Part of a small language model's weights.
Architecture: biases, normalized queries and keys.
Each number is 128 + 32 x the weight over its row's rms, rounded and kept within 0 to 255. Layers, rows and columns count from 0. Numbers have three digits each. The size before them is the row's rms in percent of the matrix's.

# layer 4 MLP up, 1024x256, rms 0.112, rows 308-362, columns 0-127
102:118122196148158096184144147057122094166096163051117092148151034109078101117171054146118131136123135081136124161131166146136172119110128113161114138098057135128197166146177163060132131161142091151088139118064142135100062142109135132106171142162100151136163095130091145133143153152089097130192167156180119137149141157057106121089134135133143145090130113125162113048133157168104072129182
096:162117184145149147120116128126141130143119145090125147116116197104148152147106114131147146087159152096140134133130079157136174080124149187107154112165159138183090115129119160139116152119058129122096102164122168095187144108139189117158125083105187095163147153110143093105157184113173134125107113144086095139166098179051157184086102123126119136161118114093082100094193125089074096088148
101:091096130133122103124110126134136182100183116116088105174061118156112104109143133129192187143124115130148122093126102139077145191124081123120108121161077086120106146091200121113170089162121193141183119127120155139131139137147154118133143135068167101114111098135118109128120152120060108100126095149145151180073081127099142121096199119128117103077110163093147153152126093103119090160138
098:177125141177090142121096160139077150091126100126053189125154129144201119143138139131177151115138139116179105137075165166072175123138083169102076186150124084089155141141057107110142120106136143110140149128135154089109089141107129153148135163121121167154134143077108134171141161133161157104142166159093171090131096191111072139146156170102120080111107085117138097144146175081181141147156
098:130104131130128134110101165162177082143073138183156073077157117145107191105174107150098131094137139146137107168193123126165167124176100119155101163082085069125071170093184179165107117116141164170078100184144108134086128112096033143092071145115117103130102162072087126134146118135094129122113162122116124095160124113092109137146115129175200109144160116140079159129160136100165112203106
104:109063175103158129083064166134089091086109146088103143100115138136139151117110159099099110188095175166116190134124121108145157158203135109157148094032139066101092120112138167131077203089120081139137090129163106090133109082107162127154095167109093118142148149134100136149130108132161105111118168182168122166087089126087143129114089094161202092144159125135180092128155147100145075147142
097:134072094135131149164151114195163080108100123112147121166144092149165062148144160080125110212104154107093086170127099084146148106133164148177086122119118101137181180133127147157081155088132109121164091130181114164125099105095130078115091129175118168144126081114127148195145092130046116160137156098101100103141085099116076101126078124116149159120139101163119101153151168134088166103176
106:165120139185108131050099175170121094076094121132167122123185118152149138170108131077155097138161173096066134094079161133126141103094108125103150177196154091118113106133125106089100101123125119149111148116169132138139067060070130136061143108085130105119136115122135091143136151129054132126177151204133175109124154134136184073124085132170129154125095157177136131098203174070085102108169
102:148153158091151095111122140126164149185086021061109107104139141147086136117157059111152166120110120132140157115145131138124128131161112129124078162135093076140113111135133067104147166146048080084151153101135133123116106136165139104124134158092061165143072122127115132160129114195149079081184151125064163179122110124182121115132194140153147155187150142143122140171110120060149157163137
100:037164127156115150138124144126112104112146114184169118204113103113121093083137122146107103145171228151132167128068144173164153109125119107109155145147140102157056133118146130174138125149099077127111051139101179111171170088088114137213178129140074139123128148160135141076128125122071104139177117082118098108150076102115153202077091108178132158119118088110070067102098127133139080207188
099:130142036150108075105165077102143102118091204134159147138140139140107112123147084138122130096126174208130163123154120107150129077139152142110157059144110215169125181154164135089118159132116093126188107086095171165116130096104171184064129117086119127132058168065192108149113126167086111175139185107127124135158109145139140119121179124163109054098141106163109117158126140081194127183172
107:137157086138087135139142133085081132111091089128116099135117135161159198179150097110145113104130154164156122133127138162138057136088127176158198095081135171090058097141149184155057143214155126145193196099143150100119087075157078101117113138073160166100099153088094073132101079163128154099098154108148130128129180114123129156115120135132142131067200124107084101098150161130124120160097
109:101165161127116142118115186160143108109057123147105092125148157140189126138164123155151141184096183051161131113164140142145173124161194148088133134109118161143099102135090159140131113084156097144173161089151048100059134044115133153071071185174118102171150139182127078148104142151143163059175136116127134098135142130108105113127103155110092130145163129095134149131116143133121135079123
101:127108133147149096093129137172171095107078142116085147139111163107079131108167142140103150151099107061132176113122133188119110136120111152166115211178113126135162184096125140076139165107067109172143120137206113046179088182137154121103079208127101106161132113137169161113123136088111171060116150059111061146192122163130158150126146171139179128128115182125144177072118169155134126136144
103:099118117091109193164071133123088097119221179038148174109126167150155172148120108161147086136120148163161077090087069134214110102140067130188123070141131152134170172117129120098096103182137128133107137168102110130161157112106171136113172149152126144174131141095091071171136172162134091128089188122130121119141087176100138116156127134129099156085122094124141147153128141116134100146183
091:171072118100128040110143128124151155161132154135118152123145134124135152167178098124093168098163149135131108121137093154067118186188172104173168100131119142106159097104155132152145105190158083104096133156172144212052092110116100113101156124116110148155115136124121089075129117075055124188170120120130168175109136191133164168070115145080180139154138140111195138196084114175184071106172
104:098111076077164094139176149164097136132185105118126151076059108147073105056138164168131114164174131156185162110126153150113105135193106068149085129056149093158110134109140141111086101200143158148138137138133162159120120154106154168117121158119130160101116087162179196119104129125123125142054087177104145138083157099132133115141139124114089177103201142125137090183058202117132136106135
095:130085141158127108132138116146114155197102167166120151180158127191149132143163167132114119109087093109142116164140129109144049127104097144091101136183115136152132129060114078138105060121142115121073100151150087132144118084112111142110078129114170154070142122120102133138097161145125048206157090189165166158138140137138155129145086165131051140128088124089179110176111127141071109094145
117:155126154081135193081094138167072142115124088070131126195157075121122065130133145127174199135099120097130122119122123128130093112127111163135159147152110094092155095087116076179107101167127224093169160191179111145088072147096162103132063168130115154150158173157154109161151106114143092133156210155151093076078095187102188145142106118206109138137147132091085112120107181105177134117102
108:135100099135101040097102082143144188128125081139128145098101127110136163144198208140118135177169112099150158133129108176176118120082120106119106136135118120106162139102150148155117163170138136159111149134119153075077164098124164160152128159098157129122129089150153065122096099157099155074095140054084111139106146090069124111082109168150153127129126133141155098038137198145147111126071
096:118120150138140098203078097152149144120179117074143114121156111137196099206097135137099148109108167153112108107046106167069131100116086079136114171153118076110118155074170173095109133165176128154179090120138096163158151060119103074151199071132187119198179110097159146129121075087125148084114136089141156108130100180188120096112151153117169126160165151146143085100124112178121096111139
102:126098133093083116153092089147098072138146136127091117163107136155102113124068112172093152142101129126181112077111144168141142095150082110087145123122166136094071184106138148086134141127156152166080139135136123191122146153141107129113100110125108112077123108053089089237150111117092088109117189128147159107075125121164121109149169123127132152086102186116074159112088078165129124135158
096:088129184179109134136067112117159166127117138134050185129116116182191147163096165159133174158102096153149104114102131108123084115116129130113137176116136113088131119163128149144081124139125214124097193121109110135119121119147167126112130143142124132116140077141134184104151149114134121127123115167077093143195102120131136191136137112131104081157148103105146142127097148094164130134111
104:154137065150093131145134143174105159144078136097095072134096117124186198160158097222101156119149117121157133124122130148148165202169143119081164189188117128130136137150091171185093139121095154086123128159149155088112160136120107170093140148082101124135078122124116102166162034122137102139148141102070161065078140156150120142061083125166151137086153101103066082101127131109136170127096
099:139117106087140083157161107119141121146100081145121151140130158148147185131126128109121153117137150099176142148171151134108161094190165152203136142116112106102090101123084100109133063107095157159132084101158126093055091159140146135115132170190086166193126117149065156128119174077172109105129089162113139138132168157098164154120168153130072148086142138160129116081137078147179134190093
104:108117071203079154151133121146137186159132117088094149105159162098057170110175106095104078130121135133131163113049139185163142122056130112127082134160096075176169099047142146093105162139129100140183093230144114097150104140075116106112138116133104111134150170126099148160144101125153179113113134170124133159138126155136175050164102160100172114115159107162133163129094118163073147139098
100:149178119188163104161170153163078120099127132103107141120154137101113133118161167093139164090177133088141122131157117149060097108122043133131157141088109059102088059108104134156107162084131120172095134149092137109148103109139127121144183088089087127147152102146150088143151149209145111146116113108169136097133163178136031115134094132118185155135109162156109094098067128146082107109124
102:085118096156120170174179134095210092143118150147123161187097132137177087183143145136148077119129144109144114135082126120137141133106080137087132130175149145113170113127151145091149228091135113070144158054200171110131089110167119146136123128068076083107079139137074131131154081092136175135124110147150075196136167176105151139125109134164106130142120099177100125077107125135120109149195
102:103111084155107173153162094106143151190124178082098187157132087142156155184150107153134121124113102105124152089166118123154160127147159134146112113125187092117192126153147207159129156075104171086107103141101140114109087142168157111118133119079083104169129134152115167065083114143098118099146079135098111067120196139108138117104167112098171102149132097156160138120163066129106070099104
101:166120155160139112160128085128119124163056189094138176116104129137202083142110113128114161116086204134054120063128203149117140082098138130152135158141113151135129111149195151146121079118093166140135127098176153129102128100149120164137080126078094103114105164157095132147123092149146118125185114117127134132124093114101128176166167084139111140130139094125175176083133149126140095143098
105:133088057110174118094103118166124132170087054180130147104169143165105141129139124145129076180119158171072097156128128146126086154118109119131152135144148126140118119115103199098149202104054107122149144097127138127119106085168090199113192149113059094127113096148183094103155142109201158113092166101090131084177156152127134136068164145146096162109096123144160091130143166087141130162080
100:126101103141167162108184085102098115079143144110111127130104166135105141153180091116139150123138149099095132168097136119158086176112123181155083127142091162052083129160167169123145143087127094127160126141172141110108092124119126103065153122098126117136151127172120087132115146090040154142158123189130120125089129149100139151188146145104188164151064089132161070103107146122081147122055
102:073107153148202132115103177100129139132158192133175124173151113069194139134130124121145152154152155139170109097111167106128153131097174148144163148109154131134146097127076095070152126101129042148088131149123139095139116068155135125118185111074181125137129122178165108135132092132110144142155085138086117096085076097130160131162109172186127147133093074138160034106126122078162176119132
098:088113183146139132124105150177126127090145171050159195139116101158158099143167168139152061086126140106150133132114121147111067157154134105094122138117091107167179124126091159114121109119161055131090158141114048093136136060158162118080132167160064156153111128121093122115157079128148082086110123178064099138108139069071135123140094134145132166152165154118112128112152083133087141122083
096:130107106083118139126156122184147107077052113066116131112140073195133105077125101141118094116121171101143153159134179188148159139075163064126139122170095120170184098137159142184144129138099096130119141052147082139132102211143084109118142195100190110132184149118153193183035175101160119145127153075084158113083136136071111162094147154122144126107134076145157130127080126152177130073147
101:083156127099070127119105145149119128132117127109083111112128107109148184171197147090079076105101122116146087098110131137197105162109062097128092120198092149178119143130123212162107167130115156141115139149145167127104167147129146167153129164140155186106137185140173116151120094093181113163070131121094146077107126112097189084107103166148134141156126125150105141071133068116078076083111
115:141118173100109154082190120054129121128140108089120130134109103085182114181112173096114119172074096127119124112158081161166110124165140111126139163074085133193097172101126126118149129186115119125141127105083142148151153101179075100168175105176113077173078143144185116124134056153141087097088167119055158137134131119159084079143171135120117112163153105140128124166169098111146175186157
102:123172163121110152093127105207131144123077154142114101203147208139148098139171134141203175116114144149172121099137136128096101094133153129119131088142153135156120130155159108102162097161127141073117177153102143192074072183135120071143142161122150086103113139153137079159107083119119142156163135146138176131055123126123169122139134095107124155101151139105116149180100146134107063138119
108:139137106100141108118123169051161124114107092131079168145129088131169113118091146131135151151060090155112134135132150120152133159145180084105086092076085136172161161072159136146168147160096087116174101139142108179103106127127196156180119088140196088116093090109063132165099180079112133165130123136143162142082132130136144087164074096104155099151160122146168162125085120089097163105109
107:229093120137120152177155081141145082148066126121194162149112188112138085142082062153114142109087103132121146173138121152121134150112161152155135114146152144092125124126122069155130084146166104090109049152140142079090104173095135116167158170135111104158066087177147087121152144115147072117122070135099173127107123163098176167092118162072140086102160143112114129145102079172066122189223
103:118151111159112176148135074130144124143093143149128105136166124139132142174150219125110056129151175115099083087094139139175132129128087140135076094146111154147104086139090147161155141105080152127122166117209064157091129222126161128187091107174150087134173183171099132129146092112110176137159143089062102151159125112155080092115100150156102165128109169180097130125143101088117187156101
103:116127165115119132126117110089125174183118170141125176116161132079124137140148122124141141081169165145135094127167137076169176098158168093105119110169113069112050146127167058138080100106137052133104121037132130151192108125119169171166138123042118121120085092130068108090120124158114109078134080157143050109205137148127146112123140160203111144166146082149120148088092121078138063152097
091:152142111151106170111100102136162102141106107149114129170096151160104124183146085108106142145103077107099163164153162160064169105161146130115168191098175156103051146085095071113122139123103114075090021118129097070124102139157118140142108172168108140099166091080162107130096176125097105117112129150172069172105164124102135158054170087126166133104135138126151164135092086131136143158107
099:098160142133066056142142077148121085105098173104101105146111131125112117125140134167191130099073106148056131073111133150065158140146115168102074147130204150079133125151058157146169174128134150131120085096109059128140137115071140124191140175116157097093109086135156167128093150137072180106120127147162103146107152101174079117159182131146067132121132126106149157143144148088196124174112
100:117159099110174127082115147177108151068094074108129109146065117123082132146066137160134160130143148065102122115109154122142149136132125112140176228086158173069154132136122146093106055130110127145099112114110118086127185134141148162096101165104133139122161125062157073114146148033132191078137147103094140104162201156047162166144166200156171115122135098156145100210134179145155103113117
107:145111139149079157086114138169177167123111127124188133096118154153137077170126131156097085100137128197125082086141140159114088143137119065154146199159137136127162105177126094112139094106175174170102134120138123178136093134098158158152157162158118102126123211140171125178124193146100128134122163160093138130120109131124108106111114122110149148120078130103145130138155117143163076112140
102:175099135089103103137079110186072171124113186100155110170142140114158141087206166092145136117132192123073148112130122144162163122133071137101115158098129139136088131113092160208099177189198145099129112077081113108125090113117154094087182083120117162144139147107149129171160167103126118058081135115125080150149163124128153157091166183173132056050090119126134054109107095155144130109082
095:135112115139126123177094089159112179101162059152134124137088154121135115182166091161111120122087152146138130176171141086100194138138102055158130099112132165105183109141095054117145133115057192116103152137105112066099110179137081109128105102122133116165072087137153100085129135114111121080184151161127074092139143049139216079102147087113168119114103108165174165147081153187090130111111
099:129142148173147099124140094168119177145095114125149133094120155137211154105099118154111155120134185158068162120081123134089195145109126195119129145126190132183143151151194079075179127143089056145143193121156159174111108181163121098100069121182119120117094129102144178170099160165137118139105127106161082129154140103090108120088149148125183098152165137116072098127136140104135130211112
097:056083104132178130017120162170078157112098159123118095109160106179150170166135119135148120137128176129147054047131166144104156083096068156171169164115103128118096184098112131172111129129096123150106141100118134136119087179156138073140082182132171145118141098130135151162103196114105084175163101140156183148122176118169123077159105083113124146160131087194157101176112080129157113145165
096:118135118093133132136089181120117094162144206111187175094149102119151021141140149142136097118125129075136139143116119141109162094138081135104098152173167066123123096162162128087112103156141098159084158087142132158159129097153124092131135092123095107123179168134097092105121189138120155080092151079048178189128105150159093199161091108191103158126087121176062142179149133162118153098163
104:165108131137179142129165103132134172140105118144134182103145155086102167134125123131109107147114113126108128137119100106141093096097115120129136141134164140123089077154097174102126152122112156150120146063153129169152063031126141130158131189117140096172143106145048127136169137108080157109156164048123160120117154166108124118123218144166156143139108060096107107186092130093145109119144
100:119077181160154103117172124139119133110121130126106131074038122166143155137100102098101142075123114196199116221135192131179104073091119119135105127148114170116154135131117119108123158133080115134110130119145090096126119159118161102146149145141110064062130089152127159076139152136113102165080153104147109098113116198130105078142122099160148154116108176109146055138204106155124133130129
105:125062152169127115125138169180127164154118161152092122103122105157240128138191140157122114086142117153150174125178162110201111125144139095143082094080084075128144151138159098142157121107137137146163116166113036182095064143156122114177114141146134109082059125140129052145131124146135135133074119128143114136109130117095088131132057086134142169169133107106197093106158151097138139129147
112:120173154137093115133109130186079156112063095086114119134126100083189134163120158151110129184169215163098104144142185121185212138084132096109134119152117149145122150135100082168140097137154144089096128093117124111131134160137117123148150118171106136098123042159116106211127160092102143112131135148142185188110133103069170080138169144153185093148078133141112120120083122141143123038089
# layer 4 MLP down (transposed), 1024x256, rms 0.116, rows 308-361, columns 0-127
088:128105165103132160117118169167079098067129142152102126133153166160117148159151166131135137134153141153102103122137153087125134087122117138123134124153106126134071140130102139164081130210151127128172083109165132091173122097094238133158140092153151115095129149122154101109156131153108088153135133128136125107110121119169088073136080130155166173134103141188187155179145143168123116130122
100:175094088070134154091122154156118072140144077097129121137178163112154124084136106167085122183159091066122158090111134155135132179147090118142117159106155117175206153129132145136111140120048093115149135123178166169058136173068093069182105086127134138137155124096170133142136131170079132122136139109150171089111135123096154109053116145129072115158110151118057157173140117138092139136138
101:079100119136111063095053151110071126088168094131091094144086119134138149194154119130126113136152087151089149153107098077135052191110132145104124163128036087129084073101190140131075104127170105139150136107101158120157108082116082095195156097147138132133117169163107158125142138132149112149119120117114174100142099077176144102144133136081149092179161126149127177141114156115118107133151
096:139164121163101118113123157169128092087130119054136083112114189072146102155140165148120126112151161178132121098140157116096106201142191154105121040150156110116198082099124168121120129110151098163160109110137116115193138126126119103152097099174117103138146146113165144168190103167119186123215117141088187106162105166110127159083140084081112107155129106101136114099160125161120173139107
100:117114138147140094163172156129152113152136150204122097116127124160078151178090141090145074205190153126115043152107132111109079128143107128140103089067106188156126121065081141104094117162160116112132101152124151138168118098136087079134160112129126076123138106091092128174187139192095164130168098094130176157164091186104128095127079109111123192138081098150157146088189132069113125148133
100:141133124151052102138088084054142123143110142132147115090145147132152114152134149055081140122119085089140153121098118151189155186174187118148103090174178082150123121150098155202115108152113153126145165137160134108106137117113150115161092133103096112122075171159206105121222153133130073166115119100096167139106097069112153166108142099146161093155140121092118157140136131128115161150116
099:193111143124158125128105133073131043162141180129141158111156129131144097132023126110101138162056128161160079186130153141150102103131134200092194118133170110127139119098116182100134101086161100158115076192182118134108111055137177172099119138148158155170168154093076142095116113127114092155111102104112136089135152111140178110115067063111126163132103171150126096107174134202146101129156
108:102133172061137154130081107141132176177126147190158155161138155179145135132123123064078134070091140159065059083114080129092148194197118164164119173165145134114187110167108094106132158111142148154141134098089191111064138170136152113048152109047103123114093104112110069119108120185152164116089129102088095166165115121113119170165112133186141136165158074152144110137107131035125072100127
103:081151069224157094093186142133171108112135121138128148091116139131158170148165115142178080093094119090036145152130117066124113112071181194120118118136122077103118121174149131035127116137191112133173156098141155109101107093128164160094136138114079128161118080143103161137146150180105144133175105118162085142102161113191120133112176065128136116129176097106173145134133058152145114121127
096:092211115141131177137138147132113130145099141084116133179185165082125072128126175154094110124133129098145132130173146089136138161145137140128155100138185112134152098134097163103094116074151163106146104163134108122084194189118113057140100055138122187151096053112116126128122166117104188107130154155146137080169147154095168184107079088123078172107166136053155130115076146110113137124125
092:138115134115078158138176152074092135137138094091131190108148092122162140120142129086147190104138129081143140082081144147148099166149169141104112123081056131110148130174157152098116168169106113143129134086118119129073115124111108110154100124102115153101108091180087186094125136138116185145139133121127116141100098079089101096096103129127135055131154135134099124130165116169198179137126
112:114132159132073094182199185098129126136103123122133114099187159144197108181133105176149120089171114140176140034145174097181133161122124109142127139097124151137130157123139132119119165100065169132175117120122174085115131106114070048088188137079166171123130049085165138105139197145086117156155152158117117102174133167155117157154099120155182091104118091136114135149084132134081109108124
122:154170106093188093065173130095129076140098156174138098077094129120120149128112135133086126126167124139124101073139119176134082129168115129104102075123075151123092105112157095148133138161151173092151159108079150128145115126149134152119139133132107145140081105114117134115154144105106110133094122125197173194178149126141169147116140172115116157111153104114146081122112138171124158110120
095:188115181071138132157153097105177153167131150167164128096128076093161139182196093035131175136109166155078166117159137158119128146134125104092138084073185141097139140126178176075099117142148105128098099144180094169115185114170080150114129123123151111112185149114116142140136157119115160114142165066067148164098117099174138084142124075106118123143085125144091135171166088144103099123142
091:076079071128196104083103166162102146132154126103158134173127159143164183137090158150117130147151169150097103138095109105156156082117098135155108075144100129074166097075091187153100125145132142201108112155139102160139135108143077104126131114087139081160143088095148103133154141106095114131121166123162054169140133105154127142155106132115111121131116152136136068136102131155081114097107
088:138097120108086150081091218152118075123090105131162080109113153193077148124157153083180085145100159192176167132130153050147139080140083224153144106167153088174091133090143175124102150166109139149091159113146115128158171124123171183211131108166135142133178136162098096122118092098147124122133108145132157132110131088111142103142107081088138151132115176098162136110106118130116086114130
096:055176122113149161133183150114109077130134097131123133100184131149094123134130127168119157074118106144098118132142122098159128107112140111109132117144153094119076081155105141131110099143065116152106141150103103141104167113113080172127071148132160133102091140127131137214130121108136089141122160210184129185177122091046054000136130118168155118090116123140153100174128120102170127096058
094:145125116108067118169105073048115138126118114076166160123096147128103125110104109095135168164114106079126086099124095122129126094176142118155142131105073119157140123122125086097134162112121162169089120102137078162092125157084163129178095151109109108142190140082130090081144117164083193145173160157084062093129164139122166095086147114108123053161199153124134117066110136122129101226132
122:095174110169140112134117109114080112161119124122080144191106132059095095102098134149113130092110114102164076155158098084124148126165151098142120095136088128083113136105078122109090125120124174124191087130128119104085061157125119122125123101134121110161097169105159213043142052109133095112141137077132159159129140110142141124107106153137184176169176116122148103170120172146140130100105
112:050164128142106091137099135106119167072133156090159102123173134118161155135047151150132110178136136131106142182129086119105163123150146187095173131135077114188117116137130161203149116108193120123150124161101083127127196161165138100081092154120109149184076117104118041148088135116090092107150095155088085122191140110096114091106081168110118181126111119088119107179130110109141093107066
081:113116135077124136100121145146153106131123122154090164094148123128136139193096120130155094118098187112117107154141143130112132119079115191100159129094169139155137094159126106118098120153132091097085061061120175132147165193179129060249169129147143106109125090143055069159116132165126130140130130109075151156143125169138187109147119092148149173131105158157177138106146163163117072123149
105:124081151151183088144084190176120112166079092128120141135099098147134162141093139181107124154112136111158087144130157132156099075148114115146137146109144128125149122137157075144122151180100157132127066164128169134160192070103141000074114163094164055117133137154152137124153117104167118103137167114168136153097117129088093152120164199089186150122140103155137184103112139184079097154140
094:124165086111127165161083174122094140124056141138124108129129168101180098126100103122200134115098057115092128188164087121159144135112116175147100104124111151123174125142114078098126118139113071159156124096175037145148048142124132128176110111127126134153127140137128067151173113096100153142186174132159136157146108105157185144129201152080118079109100115049089130085129094127076145143135
110:076125188087125159102126134125126101188141056059150193096115168129132117119101157137132110106164172201130119149061120113110130116104179082142087150145120182196086127146173108101105172121086159209147147132115163132052117114096160097108058132108119135137165099142061151140154119157123190213115157151176145101171152174135149165153146123119092112163115113084128137108176101108108133142110
099:140135109167094159152153175132097167122099132063134149134187103144134120135193118108078102086117100159074091120140151103109105153156140071101181140173101096124161139114076091102174104121108091120196112129147052174058115174178130108058137105139142125136138143132148077184175113115179193084136121138143102180106118122039101137150133154132152163126081199141112108170161093151144156204104
098:082160140112142123193122137083111183074168135097169126121101152149143101134116101166159129160094192168144151081163122181135107100115060151100116176105150167149146126148119105158089126109124110151156071144066161183131094104082087123059137123097122066173110125140138200112135177149120127072154140125140129152096101140159113119175177109198113139110094135139133130162113140131196134092123
098:147098174133109195089135200127151149121116172109088144150126192130110130110189063148105136130111151176162112143166083151112116107145178132117089110107139110140144140211119142107107116080121155136129124127145132094083139112080146133163134151035059111061143133108130130119159134081135141190160141111162122165133079194098160129119076113125177124132112174170117071160120118145114098099109
102:142030159046131127115127127117125087107135144166177153110179157075110084122130168108078135093153132116097164118082124136151095099199098129090149121137097142054144161113126068115160148098099205119170179100095121067091145154088151139137148134153073089091077125165164117110166096092117138137141149120182143138173156154142184090126079154092104098135151126133119108056140152097150126107188
096:098144108081186102145092186142145091119169128116147135150122137064137150084145147153120156076124196103076128174142110165152197168060070104191143110186096091152086095111150116162136104178160141125114123105123101173146136122100083129134145130159124162145144143130112122154114116087104144184135126132189133095093068154134144076102099093135169126132080182131129102190126137145138089174180
105:129087146128123122099067123175107146099081204139113167123131096067126156165110096140092178122103076164160118133180122098078131162110138107181136124058088154146092115126078115181111050116115135134095141134104058102133058073103182097189170132083148121140168130138128194117161137134168121118085064122119177167096093113141089163090146133165083088134112083096106072141121126123128090099102
110:088149068104217107138093169157112084131127119154115106096103103039105145108117072219131173116135162197092149139096156115115120138136093116108169101133087099145171129106165115106141098150142166134089158145097157151127154139153077147106193093128169093095137143121167127146135115174057143114095107135128130123123130162090161130081186118123119117064111084073133140188191093116149105127080
106:163166094130101132208202100105126131099134158125079162102206180156106156099166082126123130104106161114086172135167074145147072113134147093133103125117092095126156096191131059094156111174150041137161131135131177060137133092113113133116177135163145131180069079080109161102115153156107162111127094140058151066182104128105122161127098111096121188113165156115112166151140106088134085108153
114:130118145129151189112083120158134091078065202088135176096221141112183122097182133111136174114125114104130137086181135099157135136129137120196108085068141166103078164124072145036076125053091098155123112128095096056164143133129111134125103104084135104103087103139115123166141160133124066130155078098116127129148145120113183111121190110132122203161093134138143080126126122181089060107144
098:112084169177161103085072108126115156097147095089095098121085102117163173172088110118173096116120145143106110116078168160179140105113131107124152151166138121140115122089178127162103063094111091091167125149104160121127117058053160123051166138092103126111080154186138090112047156148071097168126135186162141142177196137096095131182127136133145096155099109129143099117162145186198075103147
090:099089149096153125104151143162126138111096081182086104179174150211106087097129095105119090134104145122100123134091153099114139176089144080103167121128077143110156121103133163150101126112173172101056115097159109119144107097108146120123100145137138103123188128174139174155115116118148128164152074113103125102152096121149125132128130131111100118128051145100164081188145138228147183076117
099:110108161198083165131126153123142132142122166053129154138113129140107123140125150167134115102135151124079050092085130131059078111142177187147195155195120093135166096086160168173069150076119138151100169141169090144204141125079116107109111128124133073176103120134121110058161083183107086161113136125161088126159122154117136126162137113115129181154134128139083121186085196138192147103063
110:129151156124100132094152119104114137108137130163108094121105120140163132116100129107122143105087087115155035123101210144127121207115118155088121163116130135189127167150128109160128142114196124118107170140168138117195156099125156105111165088110085154100095176113152073179131141101167012152131176136107133122124100171080102098177115069186140144125104084174117121170096121148109109071099
116:181132161153104153113135142071122090094166180145145100128158101117116082120145162092088136068125129103105070162181154122110085119131131126125125111113142190126197091111107139142115114187107159058100181139119086136109143156129076073084062114133114079144152148108118118152099138050154143146158143112136092181150125140131139086125132121132095115163151127179080117143147128169108127124111
115:186108142099139106114091124122110131142092102183138158200158181115185056137087148164108139100077139097120086115114156139185193105153191128153092099085022157204130130106141071118135125113064112123188090120114098139063125131102093165092094116113110094119187132109156132071153170121130123132117147124099172130163157114117099136099113177154105113110142164103071109114115167130148146132066
101:117062092129120083107170152119069171169144172105153087189188123149101135179205060111115104104116137121148181150127106141129033091074125165137106119145127110124106148144130191171096124055147125142134186190180109148044168105087191144156121144115074108084113161165115124086172151133167148146129109075138155155115130114121093117127127065144131122139129168126170101140130173173069127122116
105:134136150162104124145130120188173125141073134099116130118153148151110096080129102156133136140165097118156060121093086142146165146126114099080136131120108082119232116099124124106106080141169046163101123147133118177111109122064108128109129142113136104183126118199142096148168142147117123161159148113150129094094108103112102137076145144117146124169124058158148185103087109095128154187121
108:136134171108172041200132140108138156077091121142144156126122066160103086117111171107090176116186150095157100154188179116171130163078169150139145104128099114113109141174085102105116085112124106146155174132142134079121180122130109110102097156099149110152109091082087163125167163136128073148178105158122154201133077092157137124096142120116069094115104102111196126125112125145104104134137
085:174105083168111113118106118080088144146135086117135141111129143130080136093113082102145103125133090137168116103172148119117105121158109123113125125179163090238158156139133122142166131169115133191158193161187075105056153060119124148067144126134095117132156137120121178139080156182115133128154112092134115129083121163117082115098087120075108094168171123131106096119139104118154140163111
109:077166121091107107080143132117095142198114163115170071150122091121109180105174071102138165142165112133126144154144132061081122163169105145119117079242152102141126087161131138165148092138113108091064070161121126179105141123149149071116163121219134107140082128135079102158134108093039169116142134116198092152116135118081131137144150136084163095158105133111174116122098111119120118126105
104:124095162126155091135176151086135167087163093140137094135156105158077112182069119175088106144159174125155130156072154148099156128134093137123134141137170108117083066092148132138125074108123151099172171167148134136137085123135158128149160097088081106153093102088119119119164111167120092112108080128144141056139078103167149083095123098096098129148120128067145213152140122088123138099151
111:169146159161162183146066141126165149096040050095189143103106129152140089125122126198063166106117129113115103113127150062126100089166124138108092091124138124157109092139164145092135104157144142136118077139120107146117113080093192155051140181125133069163102164191105110161123134103122150111153151127146124088164088091157154146114150153086172117103127094113191102153155104149173103079158
108:085140162118079136069160162038088103184181143144122116085136132118095141051094096118161078111138138122120115117118148095094119125114088118093109122135147110171107152144107145160094095144116120114089079123133119156103198147097155123099052136079153177140114159131209166137124099110117135075139123143100103088185117116124116131153151103211130103064100116140196141174088146150197123148181
095:152138133167093124089120092104081093185095144130121072167101155092089149156098171079118100126077091150169129161140182169125133141093148182140130071142070146116079154149129101144147118098111081094134221086132077155144101112127155158167143132145129069115132128135068103145152114070076115137185109098151172077118132092171157098173162117106183145142141143174122116107142069136140183168098
095:139075081150147114107108103124151129171140153121091152138188093108134132175119127115133160110120108148159139090070052098163139142094149158167091088126078102117185097183114109167177157141127111114198141105126133131144183134140186107107075162060129142067071158152118151108089134153181172155126122140075112131196069120095077169157053108101105098094127091094154159122204093165119143122100
095:111110090118098093138164106134122172164103196146133108130198159134113096148148088115101159133117147022122103068093116148140128111128178148063173114138123120158136133140116134161176170142127113178138124074111143137136117135139185132103109163126173087180141129133067094082132159130211064094164093140158169115082144118132172077114122088153197126160166171161124096186125134180101134095080
089:142125154139118111110161179142166122126134078121093134178147133087103145163100141083121112076142111131122125099090154047163087149061106125125156089135143084039173119139092142127106108106142153160155078141121116133110155148105128156147148072086114142134129122146120145167142122108070104124183083161139048115109068055177164132152130121101154159162100131110173120141083149232164169181156
109:101114166114108094106110099138144148089108143197065172143161181131098157157125154132157128124105101127144151130111139101118120154109162149172124126183156172140123147157167061124109148101171142131092115080140135097137136139091136098090122103171134109078090132123104147101129115074116201056141117096155175123143131113137154184087158126162110069067126189116147165140124148177138113116156
098:157126139054085105129139162132190158115136165143114164170100093113137146104089127107129158195123121081107113098161185122196156125161036153167112160114170191146126181152184151109100125136131052131132122160156158123169166177147168143140153125105146073114039140203116165130114132133172064139117149127154126171147126116123122127115125089134124224165097141093124117139121136127161105102098
096:153128093130105176138090131157134161132157149129145067144147137090154103105146180127105146094138130124097143160157063119039124166104129119146128118190146158160231114186070128142129112149152062134136137106079134154103127068126119058195103105154052072162154134120123108178124148060161109159164134139147159155099144108151108126137121095128164153068138141167154153109140111140063161139092